{"norm_eps": 1e-05, "qk_norm": false, "attn_scale": 0.177, "bias": "none", "init": "normal", "optimizer": "muon"}
Each number is 500 + 50 x the weight over the matrix's rms, rounded and kept within 0 to 999. Layers, rows and columns count from 0. Numbers have three digits each.

# up: layer 4 MLP up, 1280x320, rms 0.103, rows 103-133, columns 0-63
# down: layer 4 MLP down (transposed), 1280x320, rms 0.0244, rows 103-133, columns 0-63
# gate: layer 4 MLP gate, 1280x320, rms 0.0973, rows 104-134, columns 0-63
up103:443546517534514475523444477533507563413489438476454514532542463389376551480515511508457476527549486470505505515489548549463546534540505549545481497493407562510495478562382556543551455553470561
down103:503541527472458516518529543522660439458589501485477485501521434451572475488586527512412412437575435403488440474491504530509464489547438499561472435475502451534484524554461514533594535456512503
gate104:507554515503487523504515514448377432499507472588485539544490488491491563421535396457441447458530522517590532570436545504383541486435473560513517415442526438520551457436451526515471583502476461
up104:533424513484547511548555503494484589503565509454501531476500531467508535443460529453422494536431479506560541511490530575523492548432575519557533498564504510501481566555490388464502427590491572
down104:466477515500473475477474505473527502529538469513443515556554442550487498524517474378628491510528522529458517450514525569563518499551418537503477499475560521399553382399524489428445533431411437
gate105:534559582503543478447469408361486441514566518495448491556447451513507473527495543627550523611421526483476486491551504404422480493514550501525477450496514443434426487452439580540552439455438464
up105:631474484556481550492585547497531459477520475584422548519538465513420553489534535494545543519447492520499447562491546564577453516420507468556515502433524574462524432476552518501498533542542528
down105:488606480484555538517446540502513507556513605597543493481442500520539509574519430533638544520523549487485567534525419499495554435453512541492555462525522528446547531506488521525504478615469464
gate106:504549519552433440499555549431484440565575472469431500436566546640570609458529564456444450484476440472482473523490504488449592477428532510491505493566548599549455488455502510467442535524504450
up106:517474462487598557526487532504436366451450450501471491545547606478494560463398559550487492495467470445592478532471433503578599529496497534527529526472506620461428533462571537360512452484553551
down106:424514421501571463500452517505451587482486532497528532505497391467597542523531539498537474564548535381544525370517517474462441516552550438486477493416511581554571463404594533525520524507552462
gate107:522560552543594495488465455436518491502635556526475551406460512478516465503552503518503467528486581377382595473533502526558459520509471482567436490478561510418540533520575452547459547618534486
up107:526549515486490466460552484491493570391501437482573462526548502507500500445586420533582530531464477444449465488574440457527551493502513398497538488526541464533572509605519557567488523522464491
down107:505511487502483481535483528502599541522457552545516580434509444443503461435485557493541565461584359483595560484478513486517593441486451430436611447520469507396496519405377561528500410533491475
gate108:507498538543526457435524494480468485512585477502524537413446468524406602475559599536521470494635464404462492408508532529570437474510491462497461663436535506483484442432483366618468540473527604
up108:487597521451418563499424509561399438500450509453486569538481400423641500468563397406433459484427478453499513612405471553650493537559419553456489473522487434485558534503501604524429472507456564
down108:583620403536566474509532471527508473445509455434380401538434566532619508507563566461507517479521540489461545539481468379451449566490408637498584502461548534473492535410483476510410479544527547
gate109:502512579567463537463466500481476488527441508489526415533554514529502481527518510452490471498537530544537509526489535396454492511550514528490477501525390508537475520478443403496575465517473486
up109:523552518587424446500544442516518508496496481489500498477491527533497478401491482522462525451498427433549543515446463483473433546544488536547492579527422502488465466491519472431458525476494563
down109:536546489440476559536532594498564455426532534455499475466495485480503486493538518486565508433509529565522498452455480556458469452546437445531487414503509502471466459505442509520468555518522551
gate110:516468435509450530513560486449470581559502530505448530476468539484429463466575537469532522521574545554494546485535448444535480598459435459526430475495410454571519416476460496471556567536537477
up110:487474503510454553484440459516431521555544397550462471510510504535501525478563544481491473546558501409602527436551489489528462598491455434480479484501444536543482470508564521440535516555463453
down110:435528510455468416544443384494511494496459512444538475461560471522445541528519514478497470488542496508413587559440509527490532377496556535508606451511534516526525453501524512478471498437566485
gate111:434574474524462475487462500530439541517467540493559531535469497498540561532512485536558528551462545486516516481431524462569453410504451506540530568479448521556518493590478506499470477473531416
up111:476464472434487518450505479557502496446527415459516471468504443500414505476567431486566521419501500450559513521526541526514540537476491579528480422595495542496548473438578563502476484440522503
down111:536400569565518468521539522452532593484536522458458512608536425558540485466454517489443452495433445511447501513543480485486417514472516469563478549474470482465486520450462449453491515568496509
gate112:531591457560522448531540468515416479471467550516501491484563420507468527472546465493560446481538537540496508541601543444446420394539484524527509496475502501549434558408579492526532542588465605
up112:550532517523507468422522505483540454490513417452455568392441411553493522459520567467492513505464502426461454522485582509443511507413503427535540507559433606492501430529405443591485538565504481
down112:444512473496547513501532532564514523428472564526514530595476446535480476492497442545470468431545510506454415580553579485524483454514499539530420470535529503450507534513585542511425523493529501
gate113:439505447497417534467476472442489461582434424533437441491491365524525457559490454513547496416446516532417422533569529401507543440465448519471570504500489429546507514491520443543494500501484582
up113:557506510437378486449411457485428519573431516544484562496587488553511461561431512546553414429495491547441485499477583429544541507551558470462470549427548499417495561469545433530535548607501540
down113:450507491488470578525522527488504364412490540419443493444525447500322470429473555583484420571544535565350579432392424512485499519395484523381549543441479453465459468452436476600493532471475432
gate114:518428397438355432489467495469571484531495561471555565426581526588456495457595485582546453470501337541497525542454558573542500545361511421574547540458508472585454534591368406495567511522534416
up114:578410520591495524381426563433507482428570475476566572575529534475488459490557590494447544515410570594490434474550553500506404495453451524597576512487517467506467449457528530505542554504521518
down114:372489509508431498541547379600462481593669494497455376417484499521480495553592451444535513558449494503526527466406537429508419526487456456491387550466478465600464515537446470494445565445437565
gate115:423571515565509542493464526500527523462423510567496531514508486489469522509443576449590393472541517573474488565539548481515533597530475558473410484579495488499425483496544435434474529406465517
up115:477436424491556506555468546516454509532541468517496537520432489476437501497541494549474514523486468513571489523488505487504479512530525531514518480469495517506477505521479512511408482495510494
down115:458543408490437558425439463496471534516479476425496455467473507562461425530561478510466434506507406520523474449455453455497420474415458572561521540497536599497487539508617521484526529575449458
gate116:510510472483482643460438434452506530549506428547522566366604543588452428552537446522424505448565453560434534411477459506612490398530536459425547508453536550563474543488494530446583487481477424
up116:526387567544578435456602548557540502448562515486485466535579492497482421449540457418492530482469507433471472546502558472481481543521445429451648528485575530452492515535512515521554465473549552
down116:492498451490497557482496448601466587568498422502543569579618439479507414492527418559480484424517587475508536399455453535447451448486491548428477514378502503563611446540524461541553482585502474
gate117:510447449487532525450507531521567492451517650550567484466501569548556557548548512475511524504519473541587537476397511474557535482474521430481574500494547466417498519589500477561494544446496479
up117:484488504569492548491414613475500498600527452536441543480462507474418485530549539503512422464425456494599434473538508500493432447540544456453505559631387579538486541494455460488495499425477473
down117:515529527510458488486527556609417470530505522449561405514559560528531479488594487597473578480477439591460495577488578495461463548396523527466498550546489491449492432462511422476484430459471526
gate118:489534522503496507427450449460552561492529502486556443512454513542509459542526576461505457538372451491557389393530405455499481519447477475421594526446622488330487464464485514504514594436587619
up118:459516460474535479408572513464463416459432455545525448564550467497521512619498431496501521536387558574449417505557525471458516539480562498531411437531585524491527455499518609491502611542534442
down118:348523413443567572499466520408512453606452498520529519520487490456514532489479410406441515497569581559518490496560597527463411506539523486491570474481458599498558467477538506536511474525545505
gate119:606498482475624402469473580507592504517553485559493538509497452507598466484542563547597446518571598471534450581571542511419411527605539495497488513589453525563508494512542490535476464446451525
up119:554565534560527498494407499521358448477329556511487436523501545598425453465454436471545465445504551458504500442478628528531469490429508484492488561448387552529543481504443437538567486601487515
down119:475485580486497409566533514568440473462504546544500443457531517503466490501481363520457520527482446497505442412494455497478550480470486511548497479476511392577473426589559528520392519456453474
gate120:505514512521577536480499487461503514449561600520478496505538516495529527573496474508526509502391448474509531495481565420496624541494578494564551519493541605503418552451469471448552468428573529
up120:519438544582480546487472491451515499412498631503561471456520445604530537460511493483490487461472452449512589484544550318536482493554554422526506507496543536455462571473588450612462522556459497
down120:539500489560470451523544453415501529527404548523503522476474510446397492461555421456453576373497404503512451484471485527532556522549509546408552568403429410600454561510517524466523490591541549
gate121:534567392559503545571486480411539580531466458407494486507512455459494456517508480455462478521589596559532549559476572543467491482442485508527507477490475488500473436523522515520560524343578599
up121:422474513504516575509498539430478526503540431602450484596409440491507477552458463431541443605492514430500493433469443443499498506557487516529492462580590466511537527519531495463563516415535559
down121:506471520482506454463625539578447495466559522453550508524536564509508544531374540442501431596538467573546454451509545502481539493516482547531520561581479569522544493559499436486357502517515523
gate122:517463531494562516548580526502598673580554505472524453502563526461392618503495557508488464488514634588465511522567428503518495465468496421566465476617447531558490460597502496561518583546426481
up122:475471462566494464504523571551488476503491470483585503537506520515486594484527513514522538547450467495517497502477527523517384471551424468461470531557517578448508449485509504519475484477524636
down122:547447496485387481555404568461404480485440553536488494498519586575439474479508544490500582510487471518470462498558394463519532464478514462540512545518484474507514546533443554594527542543501432
gate123:471526451503487492570501523523463571537528593452514513451538403507601426495530456524547536427429439526484506413453575582525527533490502458524508467548499521509612559489436427503501510504490493
up123:576504389486621435487509599466574440530491532464569486494454533464562388397502516551523589446423642516462494371432517438550528524542483455455470537489531614529465538480479488507488540539441552
down123:462497464517553511537522477590559494539474475489574573520522460484500489499468470569521460609559427477608522497530492594484417501531419572603467505534483481475498534592409466482480477702535394
gate124:522478525510497494493526472512516419453586556562476436484423540499455646512465570600514502505453476469499521411452517458485509497494483547565503538482495450514486474566532530460506508582458516
up124:445506472359505500430478457491480486522573471414525549543539477562484534515479495552386526471539427471593473572532471497524479509327457527526507545462444436505463476496505436610617528509473567
down124:527471512541552448515509468540483463475473412562504437482444550512486536544430477436500453471481471498407508475493565470402543473510631597513513436546520482482535489452518492501464539520425467
gate125:532536535484562560525523520507433442452459480533483541557480519468551534455457544518500501521522484484550507536491517504530462551487479518401465509470495423460485497553428493581477484460502501
up125:593452470567484471486467503585488420454484449408447529505599483535513489548464496472476498476440411528510465443460467435496547432434488418485452593465603486554441552487535499511486432544517496
down125:504478435466486521464559493395533490575557512530480458500470500489542465490536454492483517518565550461504455612514465544549437569423525540488482559534455535562517505500527551467405521504434402
gate126:528447434571539455444552523558423491488534520464501511546528379498526391554454520431521530527383443504497471483506456590478459470505532361562530516471493458504497464450522514550487494570543522
up126:514501586533460512614469560467526518532520510497472548571454455530485529549470484449564530465417536432544466526546481582466540522523500469458469394400511503534477534588489560493551500558427445
down126:490525548501520451467522524461490523465451571459504457491549500488440416486462518459467448461433529543530416508509435479452497495489529558573521541456523636545479528515580487459370584477491534
gate127:513486539459492461439556497557556506478432561406557473529478499528405556504538556476516548529496422514499482512466527546517502439578466542505531527524551547469497529509593493533483441540424487
up127:468501513460565443536532480561572463569510451495544530417524521490575442446457514431611511504500494504459519512502542439443458459533461522487460444406583500535494491443480490391447556463511456
down127:574565538519516416495508490523479596592536477515447460499430515446505482531567471452451551477511545465561447505490524502489495442503494445399408448540524519446536522463471523375490487490483480
gate128:571441516462547583446508525551502513447463511440558510673542596557504478470521542511482423502377470482500498448487522465574486448401559441486442498495469447512547536422487491606504504478512490
up128:500570515424616422524419520464554526488491529493476406442543531578501532622603510477527536486460500543518544483457536454551464480496502434655450409485546493527543499450588501419570526503402453
down128:511390599542438457448468468464585554535520491472501573547512468426436518521520547430456451402525475462553481607521535534455519542463536531475526511526379480487448442497468473471464494472562546
gate129:516596529428435529514540414501531469540549552523568412461544443538516537538508506510496577498563538481601541541508479512575518455469522538544469488525518577476458385525575476583471539612508487
up129:474588561451476571449421523582551532491469571475551497476529442524498499545551539525508441528487566517601432573436408545569455424514533663548456431578459413505472460511460498546490438451533522
down129:514535444439477471438541553545602518489495473443488571417469526523457538464386482482412551555493489444565488424586552448447425499528521533464595548515420481537561438631329555544499442577441485
gate130:446610494533536424513551518506526499542542538417538566515504509547503431505482542547570469568531533477521564488461506438635520458544509444510386492515570464497513518446423473564471456487532589
up130:453488503548511463498463518449526491486510519459466523497421472528507557422505539562521469479462515470458500449501515487497501515469463430556479540456434503429546488464477484404488449434489566
down130:575591535593516495541471527477452446477519408491483474518419457461506476506406517462479547493557501519582486506512461462446510530501440499550384461506568444527569489455484491502452498527465513
gate131:396521539498565492444516491456490532549514422506448528545419434486497443433515473405459393518444403534510500476513509508509512441489527365584405545486491516490552476483526507464476469559444591
up131:446426452393472548500431476506562438389483568455519496466485543519443553432450579562539561484452444530519487544494546491494484474417411462493501429482519509491593459511429484461506489471544481
down131:544601491611506485473433461426472507549503568517495522466422480539402466552542515462454373547472607546501543449495572436469434463509458494440510471420461401505393472483531499517521554531530462
gate132:523469500551532479536464369584486465600584427573407566374533559480511510540516524453505493495488570584566496533577455530438534504441509518524541491468491505568452498586504568581570511530455485
up132:438462487491512467422517555546495440478516507434488437476467461503459557557462509467493528532502518499509541582532581590540511422578524553523537603478486512548545461519508426439523494473532411
down132:569423518512452544471526455547470420610431478490493517586488471499591387429508562545551446482482486498486527469453413447531361568529573470495527477437524507463501453497486572448512558576594458
gate133:502524477509467533460545441436487618438489569480474523499527487478520484513501423502451497489534514455449542458511479518458497502563580607490449486472494483566482528472509500607448524476559468
up133:458455487489461388467527472493521509473565540540460464530465489517486487526505477486520484506411461550525546492490543535591477509458524551408495505562490550507523438525493521510480551482558464
down133:527412519496518519566506538504416458516478473546460535539425458576488533527436440482441571475534533524492531564428455509519484534605446585470484537474415468568513574502501545553439475529461603
gate134:528489456437448510495506420546483344540493511456542544383549438516463490519569471484575436536462485480387490518415492523474458498566426483554430542585484486575434524442505551522466579448546409